config.yaml
hidden_size: 256
num_attention_heads: 6
parallel_block: false
init_std_qkv: 0.0333
init_std_o: 0.0414
learning_rate: 0.00359
max_grad_norm: 1.0
doc_mask: true
Each number is 128 + 24 x the weight over its row's rms, rounded and kept within 0 to 255. Layers, rows and columns count from 0. Numbers have three digits each. The size before them is the row's rms in percent of the matrix's.

# layer 6 MLP gate, 512x256, rms 0.0476, rows 100-313, columns 128-191
093:135114149134134112126135131110095130131084126127165160102115142101143101123148153155136140082132152152118106096155142163125092085114150097130113126126185118147051137095125147140137120159084088
100:138100091119104133126101148139106088155116144103140106099122124135133138160164134072144115107132116099138106101164183105111158168138137138152126100146144092143150108125140088123114102114139100
099:113162161075154089184145131137100147137094128124107159123173171121167190118130139148119151147109093127142145152127138147117162124123147089135122112152103129113123089134109165128124132147124105
102:130145143139144122126167146181131135111134091141172097099125129124097166093100104099118134143121135113152130063120132120140143138151134149088093142094094112128121149118167130098110136149116113
103:118146141135101127115162143110161141145126180147160140125155092085124142091149141137128120111102108103156113120122108079123115108115119143152166096136109119115162097154122132083132148116085105
099:148138095133109130149134146142112161161123120187107109144123157125129141123090101099140171098061127135100145093136151091107107083169155148147142142119161109178143156123122110121148092108137105
104:159122153146159150128117141148128163142128121097133107083155149178101125170123092149098093103119128114177116113122149142121139148120127133147161090118087153118125112098143087111103103138137102
096:123125159121116116131152109126137163115136175134113106150146133158150124129151132134106162097110149149098177153118173123095135166091085122111161162124168126094158139123171129131131125095109128
094:126174100145144134080146136111117130171171150098161089105114108140139100124120104113141108100106127137121110122170151125118111132117125136124159115112088152111144167116094114145125171142145147
095:155149190103105145066150173124133135120127160137142118115154144155113092141126143142129174178101152088148149175118107145136134125118106127120091132149138116144113125126154120057162135131124118
101:142084083137108103118129159082141095123149146106163165110123110128125134108178095114114126103160098106146128134140099116138099199122113128111147137101132130140069121127128143142094140143143122
100:133118107136116167166120133150144144091117133167136100123120134141178147140131092133132145127143090128122091145104117094064129141128140089148093138137117082115120083162119148126134112119102140
104:135126117119125116131170140098126123152160127122088102122135093122106122126139104150103146122168128097140144143134056094121119114146108107131103103088150116125110151140142171132102100144118128
099:138112139106133123137160130107166127136118122173150150145144113123144129135129144126095129116161123128116115074136103138168114172097140152124141150091147140144083121071086149120087109116134142
092:144125165120116107127094110146137143149080156116114163100110130110092150166126128150116173183139155141081137156121110128121115106153129157127132140110104115113153103136159127169203119115077135
094:141142115137113120111077132172139103092119100118147147106127070127139172183135124101111124150102072100147120127120111143137129102170129108132100166216131145128126113103087144117147131172098112
096:152114100159125133074159136128121124120112134117179089103095124125144084133138148159157156125134135162152103101097169128107125089080101103103144127127123069148123154122110106135086097183107140
099:150060139126094147139167105147123115146150118108120111092176132110154124117165159122120155131089131091129178158131123141123133134092073117124155142151098175144105140107088108147093175109140121
104:149088118164142136164133145144132116141117071117102141086151088142083118105134158125124181121116147145101141147160164112143142133172120102132097116151176161161134126076146158123120140094163143
104:139073120174089132139120096116144121142152138133115108136102093101151168147108131069129111099111141141139152114159099141139089134087118120146191145121133113134165133123136160125106152113149146
099:097167136124160119176151102176126114122151136152160094114150101174114134131100115099111150138100120167125103091154111122130131112076147135110187109124144135131136150115130120134116167143133122
106:148101119136129119138180088136110137114167132136099107127184135108113163130117128136090130127107134143140123169128076144128128079088136136126142125074172128141126116165116131121112107147114162
098:113151119176111165137088169142121133148125151166132081102110114100127118153108151116128142100096125116147151120155107081183105140118134127153095124062161139144124157179120126123135107139107123
095:105140154146161140109110147132128093169119143124158074112076122117059097129138151139081096081114143157160156098130080130151122097093116140115169144126116102103103130164099171149104118124140175
096:117114140141141111100116176078092147121172154124149109125132077114127134121142115118122097133109106135163097102106135107102102138163084113123154115113137130205099151114156086154079096122133110
108:147149141146121142125117131122159122142145137100131087116163148131122117149124160120155138090104130105138136118114123155145130139091154117141114153162147163142124133114113087092156084096146105
102:131151125135140119148122128146118154145102088151113122140117121109125121117137128118156148141137142073116115126134137120120093106087129157116143180163143172149081121168157090139136150132116116
098:149141118129161135170124145188109082088113128157080118126078129111136128140110142097135132135125178109148163081138079118138092107127124142120116112143132139117134112099151120137138133143080102
107:113115109140145140193125113129108144079092116167118136116150106146150143140135096158133154118133112086137151090105108162139117120116141123138122129132158149120102095107107166098119138139141099
099:101098150151139081143116119110118076156121102131119105140117190156154162095142141121136083153132106135126113132122094075125087123126101159113124134123132110126116139170175103113084120161086134
102:153167111134134136173147123157099114146160138149149097106134177119098133071105124141124137123157096084172108141118144113141126121130093133101124074124111144107137132125090160132124110138121107
097:113138143123126093113126123128146143130093092140090093103116168146171131111101111123163134091129124140109097142134086121086154126103092147117124176147163147109080089127135154128143114125135143
105:122108122193110131150094160123119121126144122112124140101089132130147144103116128121118126145159137117152110132073130130136120148100133138136092106104147149167111098103128155129095144109114141
109:125139112145160163130142103119136112059107115123074136118104123106088124146177131142134144149147109181141148113142138087102149086119101124128193141133148125141091146083134156110142130139132109
105:121123162083132087106115127127118115109140095147133146098146149126150162129098139108137078113152095105121155120150131142118099083150112111120138146104132143179096116181162119133110131131193106
099:160126162105135107118127127104125168129135102138114133086134078162130146106094179127134109115120153122152139152123114117161088151146129113149126129158173130126114134149143100130107123131158136
101:178129135133113128142125137128104127159125155145140122114163104110171104144130123118166132090155124120126127135124132126106085147147138145147142121130105125140118122126097156172133098119141053
096:080118129100132108115083137097122147127170106178143113118171121095141169120128121148211125157127104160122113130165136094096124127130110102128116078118141147143140114146177145114111099099168157
104:125150111145172169125165118120151150141168126166121113146123141116135118117125102090129117126106113087100143119147125136152134154141106147117081125143126098070081123139173114137111141176150103
091:124140113081156168133106123128116160123179141145110145133136092107094135126165132122133165176137143132157131096163121099152144117103110115127122140153117122172116120121142100123138074128161131
095:109100137155121100153090137124146109111083167115119129142139155126141162104159142147094133126125148170137142136129136168141134119136102127130166122127158161150172153123141160121106108141130157
100:143145137124159107146117177129144127110133130099137129180139108148094139187131114109156134116167141134126117134134093117073141165113109124107129076153149128136158091125115085131124143162139060
105:143167147161117148071152132111087122144139145174156116105116148139115110103140148102140092103123160151121154139165176140141135123102074114111156113123135135112174106104085144137174150163126134
108:149137062130085109105133135185138109116122095174151101150155150152086129185132140115121171165194159127139126139121154145106147129126097118135121149104134152168118145113160132129124118092149085
097:090127096184161106108128150121122114144100104089126095144123142133151124101170107128124138141143127125121151146127083135131109158165151073141138144109153146131119089100122108133137147116137137
097:083123162120129183109160106110133126155135138164081117122124110155116096163103172104112146094131139173173120137134114137080081109098147106128155080188086173100134125143124126129105132166142145
105:135148100118110138125196094117091105157135127145152130160126107119147127118093154089176140133175129123145095119123143142136131127175151117139093114108142105139145150116096159135160125157098144
097:133148104154124135166093109130142161157108117085096086105149124096116095131182142112113137163138120129134122184117143144139108098117128150129078127132125093094110118139173124136127124106135119
102:165165128125101100135102132098112152119099121176137102183105136138108120102126138130119080165104117151113105150140083131148131126153116106099112095125116120136116113138105146117105124113091112
105:107091166089177136182126130154117141139153094152127156115146117091134147106119104132133124097108127136149132095107154162101119156163148160127108127164123156137137166087152103122160110161144111
099:121103132130151101154135118136188178165124138097155109111135134124092158160149135119121159133122144095136160101120156119103124123090134105123096118133093133102093117097151076149105132110124190
098:116091108170126127110153137137121108154113117165146114157148122107094101106135119140116113158110123156136149135163126152126180120110158156107121150112143160132164145134105110175170162120131205
101:100133139127079129147151100089137111091128141073138085081123148123157147159123126138136152133151123128105117146171167096089100139155118095127142128143134129116149153142124143066143121115142079
100:142116166091111117102114121145136144086176112181167090147109094156164124109123149093158119107138152155143078157149116128105157101092108142116117132154121113188132102085135109121125130160140134
098:111163147150134146105127127138137138112127078118142141093118113149144180185173092101087122133106054116132134128114120063145191118160129144130111122074146107099127137133165144146162155158158153
100:151141111102106086093105134126139159127108143115152126098119146108155114156102113061101147123149139133113131131142130129097088131066136153109136175137116120101132119158133156131123134153118148
100:104131111077166147133105120115137130140127155119141122176132123140109152159137126182119108117123120153121143122144083111121127157129104105135101178139151102143140099132114079132157108123160112
097:083096158155088133108112125144154107097143139132117143137126129138169130102144100102125149108082146124133118090150131088162153146130118151134093168117155134125066134127162100119119079180147120
100:093115096108185096116151146154148120173093132159137168169117137157137134085163120146138194186115123144155098127168145122125143126114114110126096120153102132111109164097141080150154098134128146
103:106130136140129096168137100096126137147069122120131157094111137127151101141121144140116156095121166100147127096125124131146141180193161099078123126087131133079130106106149124132114114125137135
093:134117147078157120149141097085167135146149136128141128134156148126127118125138104125074107168131129170140137164121172149148136140165113108129104159138103095098135149135124141132118180117094127
107:085092112147171087157116131140133151104134113140112088154101143143157103137157119120153129091110180125125121085133121138108130155171119091132127106121108118087141155107162121101158112129144082
103:166146125136136164132103145124105111096161148140098168143139140123107133139159129133095116114177146170136151114141127092155125121098085129134119118104133160112115114169156130156109139151117104
098:136116156146107117128126103090131150152120133121115136127120140130100123086127148120147136167138163133135098132078149136147170114173098085107117138096127153127132097137070115148094097150137180
120:156131116118131166096173165091145157106151120121131106074160105115141119169103119164154137120104107087141149190140136107150128097170108154087102088116122073139123165107085141139145128118107108
100:157181140144158141141155114103108147098096118096127107140090162132109100088153092103152153157160133130139116152134126145138116112164098120114103130136146161147112125140084147118103131123157157
097:118124123097134151122126170139111106118116134146117140099126143105146138155113149111131125125117105128099150112114122160118171113139102117132129164114138126148153176097079160156152120089115113
102:149103115138149113085141158157186131147144144182107103112146122097120140140142107106127115131123113099175156149143132119111130166125115162145157117152091098097134140151118143125093129128117102
099:141123136159152146119144136141116130139160113123123130102055105142155171128107115120119148102094129142157119136153144186118142106102118169116133111151110150120123133183148107158143158153166139
100:130136129144122159132133111126114123110109133110138151141158137133114120115114145140162098136099083120117115108124132080144113148104119138135132136132113130151121124203098142120146128158166153
103:112164125155127117100151170140070146142111117157175145141126125114169147112106131080125154099145119114161104142168176128078098175143115160169115076122095125123095084154122130183122133125157092
101:105140171151099153097118132131119125125125144148144113120144167172106154158129121172086133150126119141106125108127099120125141141167091062102172134144159221129104131160136119096084132144124104
103:129110114146119142117132139133126178156142159110163106136151126205122153122152171154147099157162135176108103099136117134144101125108136101156083169131156094141138148147116100140138096114131148
097:132117098117116124137162155125123119160122095123120128130103123133109156158157145131144205130134151160164179138141173147145136094154127104115106151128127113146124100136118177112143127137100133
103:115159114147154151112124131128128100135109153118181132186136114126146133145123149127129179128149131111160115110152165134071144146103150099079150150122098116122174154127167125151140101122075135
099:092159155113109166101093174113129117115173117138171131147124173103159112141134110130125135134118119130129153147148158152127107160123081101134146153122144136086167127141157121135133145107159136
102:160137113108131110144151141158110171117142176131106125121139122131112140149148146113153159131136164098138097146132089156130066125122131100152121118108159130117090096118127122133143070102083115
104:103144092170118164120154100106131085114143113133071143123102129157146151106109132134136147106128116165134140094138159112153122113112103114098104161141092126130176129128135111180106146107138143
102:193109153124119176141110125128116155122139113143124135134142137126155147143103143107151156107109113163144131100167142084133102115120135125130076158104119182130151119094151132142141167196120106
098:136129146126111137105116136132121121145178104096135130140164107142105132139152130151129103162107143115143152122156145127110141133133118178157100111115071148102113148144104140103124165117126093
097:082154102163114166101104106170152132127130109113147186144156150127133127123130102137158130157144166154141135122067149119146116110149131091150132121102120166149092155156154113153116112141143110
099:115139123157105157150179167150123157145106123141139120102113126134136150129114074136160161150162142166115110131107133122143112103143105169153143111125098155109171141161105120120146103151142095
106:080131120135165100124131144133143117127117168130144121099096134107127170165110140117116137146136179149118133139112119168121159100150078119160081104129179124130111122140137093137153116134110131
093:123087134132152118129121183148139175143084106121142099148164189125119150127097169137128089125143127188113142135143138097121132170109111108094091105120149127122141132113147135110101130120139131
097:166136165129087142143174118153143128144189145130172102106099127135110137138121090116128164138145140108158164142130163104096111102128155127110126091133077138139110145151090151100152141128117110
096:112095147114120161103119122127133128136139153127131190118166116119150156152134141110131165101134121118116144136138130142143099137123148113140086133162132127185139165100148123179099112123110115
106:111152124174139120081140136130116107130126089078134140094098116140150161135144149143134117157160119117102118126166073081155142119108111124114110094103134098124139145172154101131126108144147115
100:139116112142115135138163124130124156144116071153129126137153150155109142142152142116119153123096135169165120110101155130117065088128133091102096143113112103168116151166157115151128122133107075
107:155110104141148126072138153135091109120109141124122134119143149093144127111121119101180166132124123119122183147142094137130135147147139141107115116087112115131141143145077124147114146182135154
096:125148112178123112128125129117098104142081101128132128134129137134136125109159102157145121148143088120125142055107144114129153120100120117142167189092100093111106133129119088135108157132176114
104:145120110161124117119131110093124150152130135109117136085112122140129168089177145157135111154124122173145175120164121128130137170105133093089121117151111130091099110172136117140104139132141147
095:103133168117138174108159145149139147169132132152144134100098173135113146174119111124175125089172136136105091091122169107084102125121110127117102090138165150093126154139113144128116097136120112
099:126090150136146133148140113155113139131152123106094151144108174144124116087120174100130133165135141135118132170158139124128128115109140114173141148105080119160132111133116134107152106154102094
106:135073177127081144142146154095100143144097122145127100094129100135112095131127137152137127127116150075148123110073128128120105107081116075176131140114159135120120179153109148108118144145124140
101:086113149123119127122131140108105165091158087152169161151126148106104144138125146115085124137168106133106154116134146108118150111116100103111162126112103171114155128135165137133144153133164141
102:132088110118127155137138156130114145153143135132092138128173109131135076123148089138117148159144151137136097150122123088107133125123157109127124108093129167149115112104166118141132158150146112
098:117134134126124156118149155139097149138102160168091157117077164149129136098140131117141139137128156146116147133129132099123133167139150120114154157178130138146095121130151168124114100116078136
096:139154145124090053134120125144145128110151109127115136112115118130118107127107148074136134132102137097147125145122134181125132166155110084124148096107166105107132125144104106129179121132120121
112:180117120103191144163096111167071139138130118191157135112140166153107133148146139183126140099141081145138153128106143118125099125172145153157110121122139176127132178134141120096104124148131101
099:122120103133044121120139172186116143111124155165115129081112089143127122147110128138137113077136172090119138099115105122180129171093132163137137096132127152096134121131116131109125136119096111
102:189134168124122108100059136077118131122143108147150180201112164142152086124145116110126137117126114098109158143142143124130102126131123141122131166105193105133148156136100125158114122101162117
103:134115145141110100092122169129095145110112102147119140117099132128128133147155119100127127104147077111136127098114147129125084141137116117138138155121139136158129118091107086134148134113119135
096:115118148129160104072158129114112103123118113115196155147121146132161126105134128137152124132140163161114193164122126173180133114110131171151154146176138143137115138108112101127117165097116119
102:149126135152113138121055105135171207162120147185123167116121123140136103124132141130143109160127098076125118120119116126122125120091118132121143154074142148075176134122119126127126137118123131
097:165113138100123092104139125135090133130143095152111089144106181161112129109083100106141123162150091169149131106102127115091113146062143113150130099105138130116133149138159158176089121109116115
098:141185129143155085168141163123171095104121132078107145123142118174102142155125161106133097115139107090105182139077143107119108091133167091138101108138086138149124097098170141145127099149161145
103:120165122118126110121147136124158152069132144188111124116133167140123148185127140117156158096153144142083143153151127128162129108129160194119134141168141072166147153125130161105119136101142086
101:136123111089101136108117089135132097101136115128114139148089112121143134134111118150084148111140139148062140101108124065149132090094103113115141167151085136132113136148122152137166139125116141
092:145178181157149139151150111129149128154174111129104128138104145162133109163162130119117111116132074112121148150131115142150126134144148146128126128164113150166106147135120123146125103150090134
096:151127127149128092115144157120129106135146094120139126102135162130144145125143141107115112085151157121133115105135128152165112128153121146137095094099111119121133176098127121128181129133074115
102:162107059108138102146141135161190138124125134147120112133107095127075175126149124095124171147114155130142134090132115164100139130155106140131134136155163119112157141112096120132108154172140149
099:132133133148110137090081117095085128125201121170130139117117160142100130136102149154164128141140106145186081132109158123085124129101119126161121114099130087115142084129142117109144159135115131
102:085127123148157128135134147114140124127164150145144102129116166132141134156100114113095133130100100127123166127132104129134109121143145144130158116159141121127141132153124100146114108113160126
095:143114118082210127111138145147126147122115160145091155117148106111133112138135114080107141121136154164138165131155148101130141149088152089110164093096128127141141101124128130162158103136121164
099:078132156129146143117117152123103150138165097137125116104124119149111099095128121153112152134112128134157109160148123136115155127133145103134114087111132133150124129142150122139116096145138110
104:169085102109106094130119146085104132119149125144142117089115077123172119120091124134142125091170137110144115153068178137145120146105159139107090128128143150121150149133157145154131139110155145
104:158114109167120117142156183117125142146117113131129142081157130135125183145133120122119134128135137148157166078108155113128098113112153098134127129099140174108116182064138113168112165110124136
100:112156121111084126148108136115151104148140133165120163125138157154110153152176109116139185135104105078127119123109150124112151123119099060106119214096140154126100164164119138152116109145146107
100:076152168100120101121141143097114151138122097152159083105111115122170141108111158149131117080120126130143124137142160146116123110165152111155122111151114139128147122113121110200180154178128142
100:108118124157101109112108124086086156179119154134122140138122139121136139126116172090161143128086165115150099126152113097170081150141168119149117148097154150126082109136172108089118137142123123
104:123156145100175140143146158144122151128137137169148090124164111163138140110130140169147140122117115124107117128160120198157134129104171083164140097147078173132155122106164131121125144089128075
096:110097100112160145101126140183148102123136095113102139133135139148099158155150122123114175092137133107137196147104134120113119075135127154112144136140108073109144142132155117103174091169122115
093:135107137155097076180120089111137096112112160159115127161165151097151126109126144144103126126115113116121142110175127164101135108092162099184159144175119156095140143119154162154152097117160092
103:116141122157196104125174136083124115137156139147097144117121120150082104144118146160112126151118155126108166189126090156137164117106134106096103098141085145134117108132197151137139111129188143
105:115164136158137135133133081118139169152115147138168129148135117122142097151145170130123151178158095110115151123119119107094161103145137123166103105098153142112107120179121183111103121142110146
092:105148110157086125169145136080110150120139116125152141144160152108155167119187164130138129125123141115095096181145120165167138146108111136151116078141152147123106090118141118143122149146144118
104:088168142127098109131118149132151153101124175157104101110138143160131159115165066154109144124142137154135164127145140158090160095163105171136131141123129176141166122146095136087113132122191137
103:125098143123113145139165148124152119137135112149152091131139161146148129157119138108105085128116131130171167173085126154096126132147131147101086164112107135115137145155149129195126135154099096
104:143161131111156139124124114146101142132163163135118142178157107131171144128125106128104165167130136147115101105085159151172131141150103153136120111095153119102165138151134150130070115152111075
100:151106088160134136115145100134090108090133127152087129130148149135164103141141120150112123102117127153135146118160087098150168121131113167175140104143130157136180110125174137144175109101141138
105:133118101133073121124115158136106111116140135160146130091118148100109118180111083099147125120152126098141104122132157109165175165123105124106107152115147112130115080137103144146108142116092121
090:140083137123149135125186157137168153157111130096099107126091131178143131146194154132138098164141118130140143117146145091136121098094139111128136170110114137112139145125127176112115115154115088
099:091148113157093120116103105110129126138119097106139113175103141150137112117091115125133099158139177107098082090098108117139135150141083136173055182101138177137130133140128165145095104107150099
101:141125115154144117138170095079102111111165094144079103104125126100100128152101132129118151087190094159124138157164154108120163164151125119131131114117166098127148114109131097141148173113153095
098:119094159127148124155132125144158106108125139152122138085165145131157124185154093122129127129136092168143107188095136136091114132070120133112093120151155108132116096143130124128114169087119110
102:130114116146096144142141142127103132146127108086112175137128150094133148070154149116117099135137101136130176119150144174100121107157141181128087140107089150097089099125107127114078098140102144
089:155127112125124124179134099177125128127148139125118110143112152140146069123107135159136145138110131135106163115126109098127141163125119106135151147166100102132137156107126121165147089167158139
101:081114119141138149129093135158090111118161120117114165056114157138178145103129114174141123157139125128121089110171096081084129110134134128152121121173116120153151073107143111112139107130125112
102:103144115102154129144124123108148133122132138123104118137157107122110119103148098103109100134129084121129131107129121118144152080102143171121092151107160106174134115118127073097113088144139107
091:102169094141124138168091100114110122100084144085099101106117138126117152166155123147084146132144092144113165170103123132129136118134157144103174129130131090156104117154097117131115129160136100
108:148161125120149132130104119110097147158161191136152129151138127122139129118122137144113162160145174115148133187089138124105162118119134112091138194109160110136157090117125152124095107148125134
105:151085132132137105047136134151150127096124111154092144112139125103130149134121149144062141070168109112108133110120101157115086115121120135141158117083145197109104112128100108117125124121118130
104:131110127125121142133136149142132153131101124181109153142105112124106157160087128138140084145127102155111139144125117052127152163135151126162133161115109121102106062159117134167127143166100164
098:134137151114113130092134130123158112088091134132121122152126156113114159088093108160112082131109134145099075119119153148129153092064081133120138150134160121149188099105193141104117125124105106
094:133103121120132130141109074135085154154154125141122140120120120186138146104107134111100179154125100120109113152114109121136117124071134115133141137159083153078121130157152155127154127099098114
101:127111124120152164119123147172162146096113114135141127098127091147119101159121150148152121141120123118101116119085170158160103106140178106151090123107101132100144114169088094128147156155145130
096:167154183108118089135112085167091123158126122110160151138113131137128150118152141159143126124147096116150095151156119130124135093114142117109132120108097119150110133091117129115164139141103079
107:138135168145116122131157137110093121123089105115133130153151122140143140129111099115183142158112147122123102150105143126171174115112154096125098103107145197127111113088176146126169140167108118
106:112111116139177167146155098128156157116161132137148099124106127105172121154168107108153121101142086093125114133127132073151139143153134139133108110142122177117139140109120147125144135128095155
088:126101089102148129131094121173125113094108116136093151112103151137113118097132088193153112142092156168111128107138135132154123115151091149099126124111157137150137116115164144092124108105136115
103:138155116117169153094123126153149111121190143145139098132104099114115144143116104120130103122118129142108115157097142101125146136102093141164122150077134131102169131154099141147099104147142135
107:116119130109145137134149138150174124123112110138127109099150119143113145065131126125151146121147162131130098097093162156143157131124132154146109093128129141123166148144156116123120134153135126
102:164134082112103138192176105153126169118111146090150142119139126120134109119112151124138111137113104135131165118119102163118159098138151152106122133160144128126190146164122125119141138127151128
100:116140104109135099103144097092132108126149118136137093151113117135155117139065092092106142173123168137155102152150167112160137086098129195124101132089105119150170106142108132132139117126136134
097:119139164148128128113140107132134097139112117140110169137068132082169115130113141109119119090145140123121075085081117118148104169139095134112127150115144146163100129103116144087116153110119139
097:170142140107122133135140147098115114129122173053129112138102084159118147173128147128108170171136119141125137128153133099164144149102149151139122114129116146120148144149181181148173128128103104
101:150132108096131129108135134131133140165135097128175091168103122113168131095127142060147132118129131096121150133138141140152113117122173131152180125138161134126152077080166117115134099111160071
104:103200099147118117139104119150130096141157134176146172131125190149110142122106132130128098136123161126111146132143163134109161096132128160120140119162112147089096157139152140131122177145102116
102:145174129089130148145107135114125175116145111111120133148128153164138087083182139130120144133092141115136126151167183136164145137132112142154078125148129195111100106128116151111130105140102098
097:105124114153133154121151141162092128127114111157133193151132115138159123153099184156104123127113116153158097120102139112127108137184092108161147150140103118123154178131143112159132112102144118
096:151117139121119108133130107079126123139116144091121068135155124139159164085166129134162097126138127134168127118093175128101132137103131100115163122116138155120140095113116133114177150113130107
103:135097149081134110128117147109116094153127085158136144125107098159122139168145134094132121117106106125142081147126122084109167142130157130139142157112133121091109102130124125138111113148160140
100:120155102089130104100118137162095121103133158143139140165139126134176144117110135161151163143139136111109126124093114162068136103155126131143111121184115151120162113154139101117137132086157078
098:138107115114102142152136148095126132124098141138116116155126122075141085103118176131148101123147130128119099110113145132158111079148084112130090143167157093153170140119180115163151153127120134
100:116120101157146079143152126143076180137111147106126139106124109099127151093137148106098154135137151109119133119129134130149160181104147148116150127149121135110098076178155124148143125147155149
098:097150093175159085145105125153121167110128140137156123123086145135093151111106104110116134146172107167188137127168151153114075106125107146109131099154141119159109136139143089090134131164146094
104:153136150122140117126133142145136133166123165111123116119113124130163164145115110144147115132154111174104143144156132148114170094140142134086139135110156170111113098131112109138169089108152159
101:087139154099142142136157117105074072186147168134143140127140101145084131145106105109099100128097125134124113131146115105116158135111089138110089121148155108095165129121180135126160148126127159
093:139127158149147123134136090133059112106157088127118142133102152097127111126117092116160148149105111143123129132135178119111138112162136122139148151140137122140135135067103116119111142133092102
099:101081140150134139143147115142134132125140147091139090147100106150124172114129127107164166178122093154121127128133103099154062119149129104169142098111137128111116147148131148132072098076130116
096:141079122121151163126139084108151123142139150095163131093097134139172102122111156139104123141126144151156139140123138123158115072075135104151151137089135148126115094098134154125172092117144129
103:149109132145126115143120112153106128118098175112120109112091086117112135095140122109133159114157133109179155165124109155121124084120130148126121118157115151190134151157112146165153187130147079
097:165168097144175160142126134122123118092158136109094101104095102102149134134146130117158099112123165111171142150116131130158143126179090148145107108153170143132095123155115142128125134104102168
108:137145088162173143140079121124146100106139160161157153102103098120150176125123101130143144152188124153154120163117161088112104116138127073156131132132106102133074137107115155129122159096124088
094:137138097148114107117131153140094139102134108134091120129153172135095119115137097127113110139144140158123120148159099143153104113084141095143101103131105173137114148129114098140161150130137160
104:171120117129143153155118109123141134160140130118107120119126085140127078160107124127144138149115119159127138166129110106140136142104170114137140140119148129140144159123151125164163140076083140
101:105101106123124150132131107132122120146115086117122133124157122109093130106121115132138119137126105112166150104121096146123129160177094136129106156155116162109167141074124174086132123160139106
101:161127134105113152130117086107140134146166145160142150137115110147118126096166123125107157198110146149095135151119121187113159151128148108106153142158126171102161123104124173139157139153133178
095:115153147160157073182168145123128140129133153082109112075142088151149108132070122110102128113127137134110128148156158121138120113089121130099102135162137120109137089130126121159123132081130133
100:137122116154139106102164125139161113081136101119115115155121121149142124143139135121113157131133144130138119134094128099102153115174096109120144154102124126136119167150094186115131159144168104
101:127112125112116144144149140117113150126123114122164122174134139167120143135162109143122177115123128127101150109108108129110142121154094164105122137095088125119123141112093133140138118115127193
102:091089125122141111102153091151101162143177122124130171145149159124087069115126117134140123114132123104116093146137135141150113152144137113097149087147147104125168116149159121094120062081121133
100:147084082126126101120120141122131139145148127127134158147141128137144124163129135105143103139162131078127123147125144115147087172135138089135139101063169166136160110125118155151080101126101111
092:163109126158162118143104151068123101160145169141146165111124100140091085098072133108148115104111123060158147140125136165115156158092125102143164160122166129126135130151120115182180120118116119
101:159123121163160129133153145148122124118093079154128125166148126127120132151130172135095146147101103128158110131154175087123129150143100123122132096135118165088097144103168110152158166101084104
110:153111194144131073129115153145173149127112173158154106094089124107126120126154131140088079135113110123104123091115111140129129117151106102136163095105157124105115128130116095124137169114124183
098:118104151090106143127086130096133107116159127144118115175186147140121148107137109139183117117140103098152125090102163119163150124162129149108122170115121102139154125176121108133137122102117144
102:120120099151092084100104148165123152106114117115137101119129110130122084126150137132151151166127118133130105140140157152142129137103142102162114126131120153140130145150150139124151119170123115
101:133143104170120111146146125135109132151095105109109156130132138132114141113166186134097130165132104111142160181152132098140138124116137106164077126157089128143169142128132132108131117134145160
101:129151140155078185125107090112089140120128131164124115150114142134124165147123173144111092115129168180121144124105140128112100095110107116108164115099157128110130118150141108128148063135147186
100:155116140099110101162164143154106155064120108135095111139128124126151099141146143128103136155157180092142119125108144105153132157115130153165134157131114116176136143117125103146130119098155141
095:169117135160123114110134170149092135132184119149164110150117126153147117106168141120112129131128120166190113128108164156092148130134119127164105120129117134132094149096161117147157144161146108
105:105087143142097184153139107129130103142161137133120136121123116127175110112121114151091077156145165131169141105136109117101119144113122098122200114120152165103126133137101095122110119124102092
101:118145139143116120081118131105100146097078126127109140142116105165166115118107162152114123140114101148137143091131108138156137108107138113125121143095121152112119148163119112154156108123097165
094:128138101141149136193132098137108195118148143152120144136134119163124169112118104144127115160176148174136108106127178125109101087121103137140090134140147136090098125123179140089146108106137127
101:130111122101120094095144151121127144120156105174117129093146131167120156134114099129149128112132141111110118077168115110186160147149073128113125122122119135110083139172161165170114107135167141
103:137178161157120115117171150087125146105152105165141122088167128107084168145127095133148147128090139127130156121166116109169081120100138135149141152104111120137166149129137141150084137173159136
095:111168159137119130182119143135133135152100150136160119109094104116128125124141099101131120080149138129150131150116146104152077143124122150130165124108135145116161141113133121168154137118105121
096:126138109129124115138152103125170123142147122096121122166090138150102136115132121130119151104131184124092149142101120131125123116145141145127105127140102138131089140133115156140100114138146109
100:170163099070139084137135139127143149104175118138124139120147140102116152134077169147156138114124155117162149112101139132145185139104148154117144101128159095110120105147133143132104133125146123
103:184127140140163108132119106159084139139124144110133170055133148133101115141106087093114106154125150112147116093105126122155122158113162189164197141109113154109163096112113143169135093104127120
101:153154139113119127111146131104114142115146128127099111125143120141108145116137092144109153100107105156123103161122132162126135126116151115111107091090120133157137107164144096136096101146155140
097:144114139121148131129143088150114099125095097094051095120162133112154136158108062135148117135102151098084145142141112127156159147115158101114102107169114128126105134092137162117119123162094116
107:141104146120124066113123126095145157134143142157072116072113116092110112095119108123118130089093124131149143095081082078119139109141120141110125147117165135134140132145136109111115136145111144
097:137095148127140118105123156071107180070142124127128152134087081126123136103138128101111105130176118093131163127167114128104129118098113166131143147135151111105163164140128120097120112141130077
103:128178099119165128123138086124134136123142137144173109127134149135116135135125155133157108153160093114107129088114133108152163139129128110159132126144124115132138101132124169117110132103131111
103:145173114119134142144148154105104099145107144121111111138106125163154124181131108140118107118137168169108145100156151142114123159111123158108149165138116142110081160142110116104105092149144145
101:118105156181131098098156113153179154170152118088170156157106145143130138183117100183111138152073130076126149123166133122137170117174155111141078129138158102126176093165115159123136090132140085
097:111129145103110119077123178171134142114108082128075163114129121088081150113133141126130131189123135176130136170126149085118143166111158134106122127165135116126152107101127087124131099137155153
095:146140136153143082093110138154119084069093091108109158131153141120145052143109123140094171138087124086130120114092179167104140106165106098146091108117115149160166131121143132137133090120128099
103:114128172109097161161124130122099119130114153152126092141140106141137150165093124148145125137125132142130158111118158121092124122152080130121124154115103139102192155149071105164103114148158113
104:113202169125110146130132137128120113151106081130143125122090102102122149147127147127124147114138112114104124140148156158143103110152135110141110149105136112096123155094117142129128153130105119
096:129157119098185147154123095120109112123117124134150141100116117129102134172150121116142093128176130098119121142144152131100144126119115099145091114114137118121152128137120159132165168095129134
104:111175113150130129127126139090121120116119136083125124100089148102126164128107143185122149157113127138105139118135114100115129106148149103146129117100162095125068137129078110150106126132132152